Each number is 128 + 24 x the weight over the matrix's rms, rounded and kept within 0 to 255. Layers, rows and columns count from 0. Numbers have three digits each.

# layer 15 MLP down, 256x2048, rms 0.0691, rows 143-255, columns 320-383
169143170174122080141067111105131094109122133160136118093152124100160143078116131086129116100140112129100138170130135127133138191135118124104095128106194104128141129151072140129101122124110165
104100090179079082116130117122091172146133134079091119103146187158114162140154121119140109145094148113127166117101077133157106114142148109122129089141147128129148123105143113120138113182140091
099134140126103116121114105162120132141123124103154084165106115159138109108132126125169115104111111141129162094111163121116153096136141155155143094129121119122169097132135167102150136115148167
168128147108146112164162143115148084155094122114142168091175127132122143144112170083128135117113145153138103113173143124132149103144170146154136117107157128134109073137143108149181147156128144
132149127152165133164145133142136123140118117112137130163116104102145104127132157153155122152115111110128117116116134121147110100106147095150115119145139115176120176167116128137124153121100103
123127126122165113125125085124153144103168128105117118134137158083116128154120125108164111116119122130129183134123129156102097100092154143139088175129128116139099102163120103138152116162088135
174172137147108172133130148118185105144178104190092144129116135159097120109109116134117095112133182126107124138146158131141114132095138103126168123129089135136155130129154130119093137149151158
127125146126142112116150127124188164116113151130132132100155138146153102110161100168111162126112143088154103144160176108124127124129083123129118125146118124152146152100112168122111134078143086
159136124111089097098126135156165136128107113137152159135109145160157096161176095110123143131141134082100149139142125123134151101144113120069126146121134137114118152129146147123104142086159120
119131071139138128140123116143113120084160087117124135140092133105128106090100127124113130150136076196115119105101113122145095148136116136092117164122103122097187112136127148123104128142127134
119152147148156121108129112092136162099112076149128144150122132144112150134133134146132174156149100142119121121128130120131124111128122120150103090116089121122109130107137074126117124137154127
163141116092097122130096086101131094160148148108098108126152143106127122156156109141165150131160135110130114120113186143159109124130137110127120150141084133147130096110108112079146132139109131
133110174100108156148121132113119153132096146051157116168118138136097119159148130168131110151106104177147134154141146133119118129158129119151151142124122108125129156150149093100137108135107136
168127152098126145152139110112150090131141135134133107123151102120106144117169117132110144141133128131140142127130127114143176106100142168134159103122161153116088144133146151158114122160150124
119155053100119091119094080117146132081141136128161155141099126126123137116135169134128123138123111078093121110107146140119144124132102107158124140120165143156158143121116124117137153151135148
138145101101132112180107114136088185104122144122110120104105102173127118148122159142129117070143124175107141135095094142152099117123139117111126168140175160136141137116128133155090114139095114
117128097172124142139099133117154129137123151101126126104138113117128135097122151136128123158133136115118119135128132123144140169116116122152127112108076158133115096120109118121162173131137143
121107125139134114140138148119172096151137115110119145151116141155115115107149151129094136128115136146106090150120110162111129148092160119109100177118168122120116098095139160116117141135104104
110131097106143150099132172111082114146118101150152107103130120120115135118149130146155146134111095101127120132169102147127144094126117133131102190116116128169180138126137143113113162116111133
088137100086111128139167178151151105166123149120110137077110149104155160078126160106153102103113155121136147190124136116116101133156179139142150161125134111173107102110100180113090125120160103
116181088140175147108079124116154131109123174131178146106162156139156122066125137101110159128094097146120139128154150119108115146150133106114102097155125123140143132135159166123140120137127117
091162161132116153141121168105106115142133123119103114159140122145126108138146118111115161158157120119144154126111125147134152094115085131125145176131133124122124150140134158110119146116112094
148138114122116129114158119147131147107107112147163138115155128110112155125164121125127132127119111119142121137180125134135121136130126099133137103124073136152057086128101115108131118125100143
144153130143136089135146142137152102119117155135161141122122143160135125110084151100114088109102132133149169122104123108134129071090142103127122138145150133132111154109161126100118147113093159
063129102093145186116127130115162164149139118121127147140127135074141146136123190127087150097144132137122148129123103118132115122131137112113075082121118157151149167134141093143123107123119124
133118137149157152141151126124145144141126121113129146121183137141151101133178113147136145153161153099118114148125103131092143123083129125151129150127122130114093152139101099144131096131139131
151140107111155120134199136178071148098122127132134130106127152111128152128128144098139058081132095118113137096156127143122082145144168113141129164102156155124149130130105194108083095112104139
126100139180138111141126109110129100084095114137109130140148114128136160135191096137103134161111138162135095168115138129150111090129134103168161116145099088145122138108130172133145106134138118
105155156129124172121117110125136174128141140130156110140101113128144108158110113123133128153135104164114145104171145169124136135110133084105140145108126130133129163117097145083140055142135126
144111159101114119143154123086138152111140113106181126150182125134124115136141125137130130131125155150134099122122103132103122153139108108121112096135108134134087071128160178122135105141148102
112140101123127114154085112132129158091145082147110119156124104122103141127112162140123047151153092134127106122133089139107109145145117124138094181103132159091130135088112111144146167155142168
102138105121131103162106133092119121143103110126115130155124092150151152119142145130131129136118108144132100116130114163129125103104105121151083104142102121154100131106130143138169156127138102
136128111146150094125097108150065138096138148114130056137157133110127128132081127125109052125158158139118150193131113130124107112126130132104178125114170168095117110088099157118125132094163095
078123174086134125166151145113079120072130138095139081123146145124180097132116133109121143113155105086119103121086108138154157144083119120139171136124119129140126114134151141106114138141161140
117177113152153120114096136112130105134115089106135182097159110138096154131118159118154089120147162160135152105103130182156120139117204142149116109137145134115066105087151160105157120153136113
163098084100176084111131132147156096136094105126099134138131100148120154118090142114054166112123122125125116116153121104130141123097125132096159151133124149164087109089094164125144139123129130
134113144135102082143124158095101138096145156168117133132078125106136144113131139129157123121153169123155142083080142129116125105159107145114124163132110139138133127131120095123105114151098141
152112134101116104118131154149137127171133092116155109123148154144171134087175086123154100138122123187135123152075114124127125116118151102127131128112138167134157157137163160129139129125157106
153158176065117088158162125150140111090089134136104161145129141100159090130122098071178120129118092120144112118134126147139125128057125137163136159122086115119108100132153111145134136150109088
088114097102069138113145141120087130149128141086104120146176124106143122158132129137190145136126132124106078118182089133131132128141098154141139116115150132079123164125138125176108142104096116
083096166143135152103127140175132155161134165105107140128128092154144118162148126095147110141123134122126128138090130101142147116125103074133122121130107134161112129109118094096076134121131113
144136145100118097121116134137155131161134115141123097104129101101158120130138141087093125129143059119136113168146115140120136148134122117145143136140093098092140130159144092106111123118132150
123127176125121197160152124132132108138150082126127136166129151113126151149152102138094126141140150155134143119113138109100157106143132105122116097102157125151150146074099139104123152110094086
144145144163165147109114151158130123118108150129109155144121166100155161078156134153145145098107118104127146147146119116110144115142150163127117192126100113121144122162129122101092087116160152
129103107127151110092090118123147109149050089118148144157145139090089150154133096142185127103102136124136142178139103146126186149103165127144144141104121115125118139150125113112164128158159120
082146151132169107102122131131085147089177116151135082096065088098138147112131147126163176153143106171116072087146123134145106112150135146114158090105119143134116122146138098151127170137108100
134135108146158139075129156139147155115140141133143102096086110155105122097097147166120142183091116116116121168139144125115141136122137111165177118138133147138090134133134105166149176117142152
125197158105155148145098135123125134091132112118131152120095111122114146126128110154107131126140144156165157115117143098134142128138111110121148118126127118077197133127147170164121094124124122
086168140102107072161116145167128137087141150130103115134111103152105102117103124158129129149124099089106094102145132089131161147172128098128071114116123095128108147149149143150155110122147125
117153131146160137121130146133155113136125152183110145077131129109077130164110138143122113132153141113107076117106121167134128137142174133129166114155140125152143143074150109123167107110115153
153146116138091157133130105146119114098142151127155142167085102151125176154112122135098092130122131103138092108138129121130100139140150128163129162127159151140110089136094144147150106121088130
097110143112185119140137157133134102101168138128129168110096159154115140121106161120119147136116148135136116120131108182103125104127127158135119163107114137110112161140125141119134115132128129
088104112154092124107131082104113110121134156129110099129110148084141111169182158115138120173133156128121045147090121118153137141123164171146129139107138125137152126143146091141132110110148124
114114115133136087148119154132078134164125145145103123072163151156127192083109104111156159108106156123125157123143125147143108127134137148153125060159131114104134100110120202101121146124136173
194135120129140092136112131143145091107085121129127146099121155098133114120137114135118109177145135137113113121145137150135149130109151094142125058101163080114115136113099176102130112083101108
082123137096122143089147122119143127114121131114076127119140138099167109144112140138119090119090088136136138101133137093128123127126147139143169089177131131131144091128091132129118016105121151
150118123158089135142125121130127124168138131118157133170139102131149163138143150111115122127125123118191127099110143158138091148138170107142144121117121145127131190132141141125105084085133165
171124150164104165143126154111133162123118119163158113155072110132135136107080168154098146149170166127136119095099123120118116150108103141118129133121126106095136118143138112103127119081117138
116129122086101145095128171126144112149123158148132110180165100133126127108178091145137126132127130133112122130135138110129124124171138115142105106155126102108090104093142136142119139127123132
143129124186141120129119117137146154147142128121131107129151132129116140114119078134151128119140130112141110112123145125097168103140109106108142145132145141094134146136151105179096106134153116
127103141143118165148123104136144162127091124130104099115150133164128123143102127150159118118133140133114118132123138093151135143126106131144127140135126110144143132100123110177132153125147132
149081134127116133128129168131064134116119103139144169098164146161148109106119119163136120112127132136128120141100121087144117136167105113179137105141186154138138133112154101082107134151065112
108115137150142104142096168137123113119118105119119133090151142156159098142160158130092140142100144096138091143132083157171158116166085136126127133111133119169071131107175149123144110123148081
138115142074137139092126134090145143123127116112154121118124120117101141121100123117133095115125116101087107114128115136158144119122166138070137102103155144132175159104088099139125138133113122
161065127106140125154132100132131098131170152117145095127125124105177074134116085115116132123137132105090126147151110119161169099143126124135105133123113127157150119171138096110136134167079131
121104114116123172109125108142148147112126117102088060108146109111105157105143141152170154138162133094121149115125127154127142104113168167170112122160180117148115090128092165156143125150122117
148147148136116155140118087125154141167128084128147066162171104086161100077148116155110139120131095127104142158176130106137140148151137159126083142116141122145113124137157146130130143116147152
131163130075136082108130106128142130093155134113180162087139138132163141133149162115127114123101137112164160143108147114114122169173117118141144157086091115179138107146144112099152139139098097
121122146101156137104186135138109168142129101148120109079133125123138136149115133081124120139077140118113065132148147142137132132121135137088175122136154094173127118176128121127101150109156138
167092156149143178100108119151102158133123097157136136116107146085100156200156136123141142134130101152159137091144128114159097145152101098121121156125135125135138118100137106181160162099150181
152107101078140126132148163107147152132173142095127096171135106101144175119086123145102146106105131140122105140144122100080136118145118128154152111105115180130125131160113127107126127132105117
135143106118137146169117141082113124102132146097084125155081105173116136125181137133120144126132132124106169143113120119155144116120102131159126147139135142120167138140122109109073153134110170
136137168116124117157119101217111130105119123161121111139166090139137158109147109109142127096134154146137166175182106119078129129155178116100122104097095155121113119106121117143149105137122137
115129119160127125102125127105136135114142098157153134140123131125144154095128110169091152118088178132146088090108131138128116134123067157130107119106138089128159157148142087118117116102109112
155136138123141140142131139136089142111146090120111122127061141141124138123120100155147164090132145073154173097097167126095134127152093140127135114110088080164169122166103167166110108117130173
080144130191081127115135116141123127123115122118105134150135155134130134135127151108123128109081139131145120126096097111120143123172135108122156102148144089114124161128107095128129079156077116
157153131120155118100124116127105149113118122118092129138145131122082157113141162149097137131128135127135109125138171158108094145136102082147125123134181138110123103091128153128153108108128110
113169062107095113111130121147105147150149138125112137134082097126168171149122126094155137138101115128094123124111124115104141144114165118121176148163153098123103121124122105160113119115154106
141099107138091143128173150148151151127115136117136071144144171149146101163106103112138136139133116156088128103177097161137107112100150127118120126135123138130108131142119135101132161102109133
148121140123113159141149140134135131146129078159132121113104119151090156107196198116158153151156103126121133145141159148113132125152155112120166153150162130100156133114097130173114131141101134
157177162140167096124115072171092128161152115149141117164144091145131115122143128096095053141107121134140167161098123123079157165120110099111092119125112107157142105110133111142129101087117083
095092153112122119122137119113131131084129085092109092139095115156170131117087160146124178162133111139156138156116104080108145143156175147074096139126151128138166100162153136162111174107131127
113118125093140133125174118159161141165134202123108138107155142145124107162088142148111108139112125129149129163151137134161075124144155174150132149086122138116106092158148128129171169154125155
074135136121141160146134107138125134100128121108117102237087126135077091116112152080114120123131118121137117128114146118151149139101087090154134107127094097100096139128117118157141152114103116
101115129147138108133096124096133099110135146131128130131119158089131126041144113136154150129140123111114112122119139074100155129122135102129139122144123136142128115146138111157138116123145142
110103096131112088159111076124125187107115144097107106113156134177137135157153122129102070132096116090125163146122107127129109146102135132183127061109119100127169142105102135128142086144129125
137137150140107189117127134109140160115137114153143136165128175089169122134096128132153155100136121146125147111134161092153138139103095087136135098138135102138138100102135132097101136173090119
087137062141114084165151116166126128100127109133103134208151137132095101121108124133104129090089133162148165105085109148146135132107120171143085108135111122135101176153141101085155134072101128
120136099150111133101137151121142146111080141114123127138092104145168125119121090112091102123122136101148142131141178091150095179118130094145157128135149136108137116137125158128145136134172115
129147112107142067125136178093097138169140138136154099100123125154115145135133142155128094153149104129128136139107121105132118083148133133097115115117087110120130111114171055137142143107154120
145162081119109118143153152112140111111117134137170103081123105142148098123122137137122136147126140132135172095110117115094136166121106124151154106170119144137122113114146151145098130117134107
125141113150150119097081110160174136129141142139151106185099147120142109093133119146062112091124133114141149096115137122120127098113104137093088138104112129147181155140099099118110129101132132
146072127144069106128149111161128141088159140131114135146097150118137123171081107166108133125114142154113162124098092144090149124121125142073098098108148130113107143126111149093166110121135148
086141143052111123103142139136149115093122104125117137069113158123120119158095135143109149131126129095143158131149137073168106110147123128126135150109181182115124175161056138105112134120110146
160094113130126113067146159144129169110105115123135114097117143093162147106122152152157140103122134158112117116090110144138135127135114146147150137125099137120133128088111133143057150113159144
138067147104106089146130135131135170137120098162129157114110105104135127171109114085102146189087154135110113138145115127123142139089112158089110144154146102139163106145122109131123146142111121
131177134129171118096143095125126140130140111128173119094148138070134133149090164122136115134154094138123169093094159153124145134112122132118150159145084137107148081136157119131127086130094138
162109122117159122127152166160100120097172125152139129123139149138130162120097127096144121109127139124124138117133126144124142106153161105146151141130155126107093119117118132151099151087096173
115131137138151157113144138084165151104134117140089129131149107146143117144156102145148122127154100138126168152124125146124121111133067109120127114120117154142105132099155114137158095108106125
123194169131124120151141104135150096125109161173125142140091128131115151145117136133168104122146118110089133113128111169147169140106174137129098126126147136135116139135118104127090122133170158
094110126128165095105145108144156135125135154117128109125098158154147162093164112128153127144100144087124104112117159091118068120139135116138135129176152127136117110145099108137158119111109101
120060190106169099119105135181089052173157133129091162119184115128124137117092150141119136105157100125114147137132167136191133171115105139101148142103163123135123154166098123133178105173100113
164155177155068160143160126124119124126110136080153113099118108119157152121100118089107148118116124154200150100137121106094139113135111137132131148103125150077114158111124112123121107117195178
097166159116150127095155121105127121143110213141137129143133183124133134099111126107131125099094138153091118136146168109102159101136159107113118100158135130134194182094127169093113080134101099
105108128116176085132161131148100143127136122129110116116186121101114168167099161180142134087123108143138137129128134133123097133110125121104126104093102136131131106161112145126153131129146150
139087153102121112131134096138140110114134160155112147159103089111128140129127138090137162148163177089149103101072148140135152105098125159152138155131089118101131124092131055087134138156162139
156095158128194157165093087108052080144097140136196154086079114148151150146148095158194082118152130172106103122158127116136125073121121171161136121133107099141109108086100107104107102155074162
171116092150134099103125129129179130143113081132109131144135116127110102154118122143061119101097102080136127138134134160104144144116145113120102074102129126131095117135109157160148147137121132
100135117142149151127148133139119139112127174138112096130152117103113165121134153123086141118109141192125147093123167093104128101134139149121110132122113148118132127157117100115084101146108167
161108127112158141100101120121113118118110113134154122152120099136133111174100135135147110142138129164137110115148130138096160150163161131151138145131183142181114162143139131112154110139122151
142162081157128111154145128142185134154103078162134129153138074093112168116109127111121120166103127103140123171124115139146094134140109158112089120128111161101124091117137169120125141175127145
121176128100146118106150134136128120147112134148150125114135126100121145142170130175133109161162130128153086099131072135146143167120123127161137155116222162113127148157120128178149129141154127
127139130135191124176090193088099139122119133088127127113155124146119145149130159155107133150163115139162138150094143076129150123142132093122131164129122159146142138128128111134078111136112164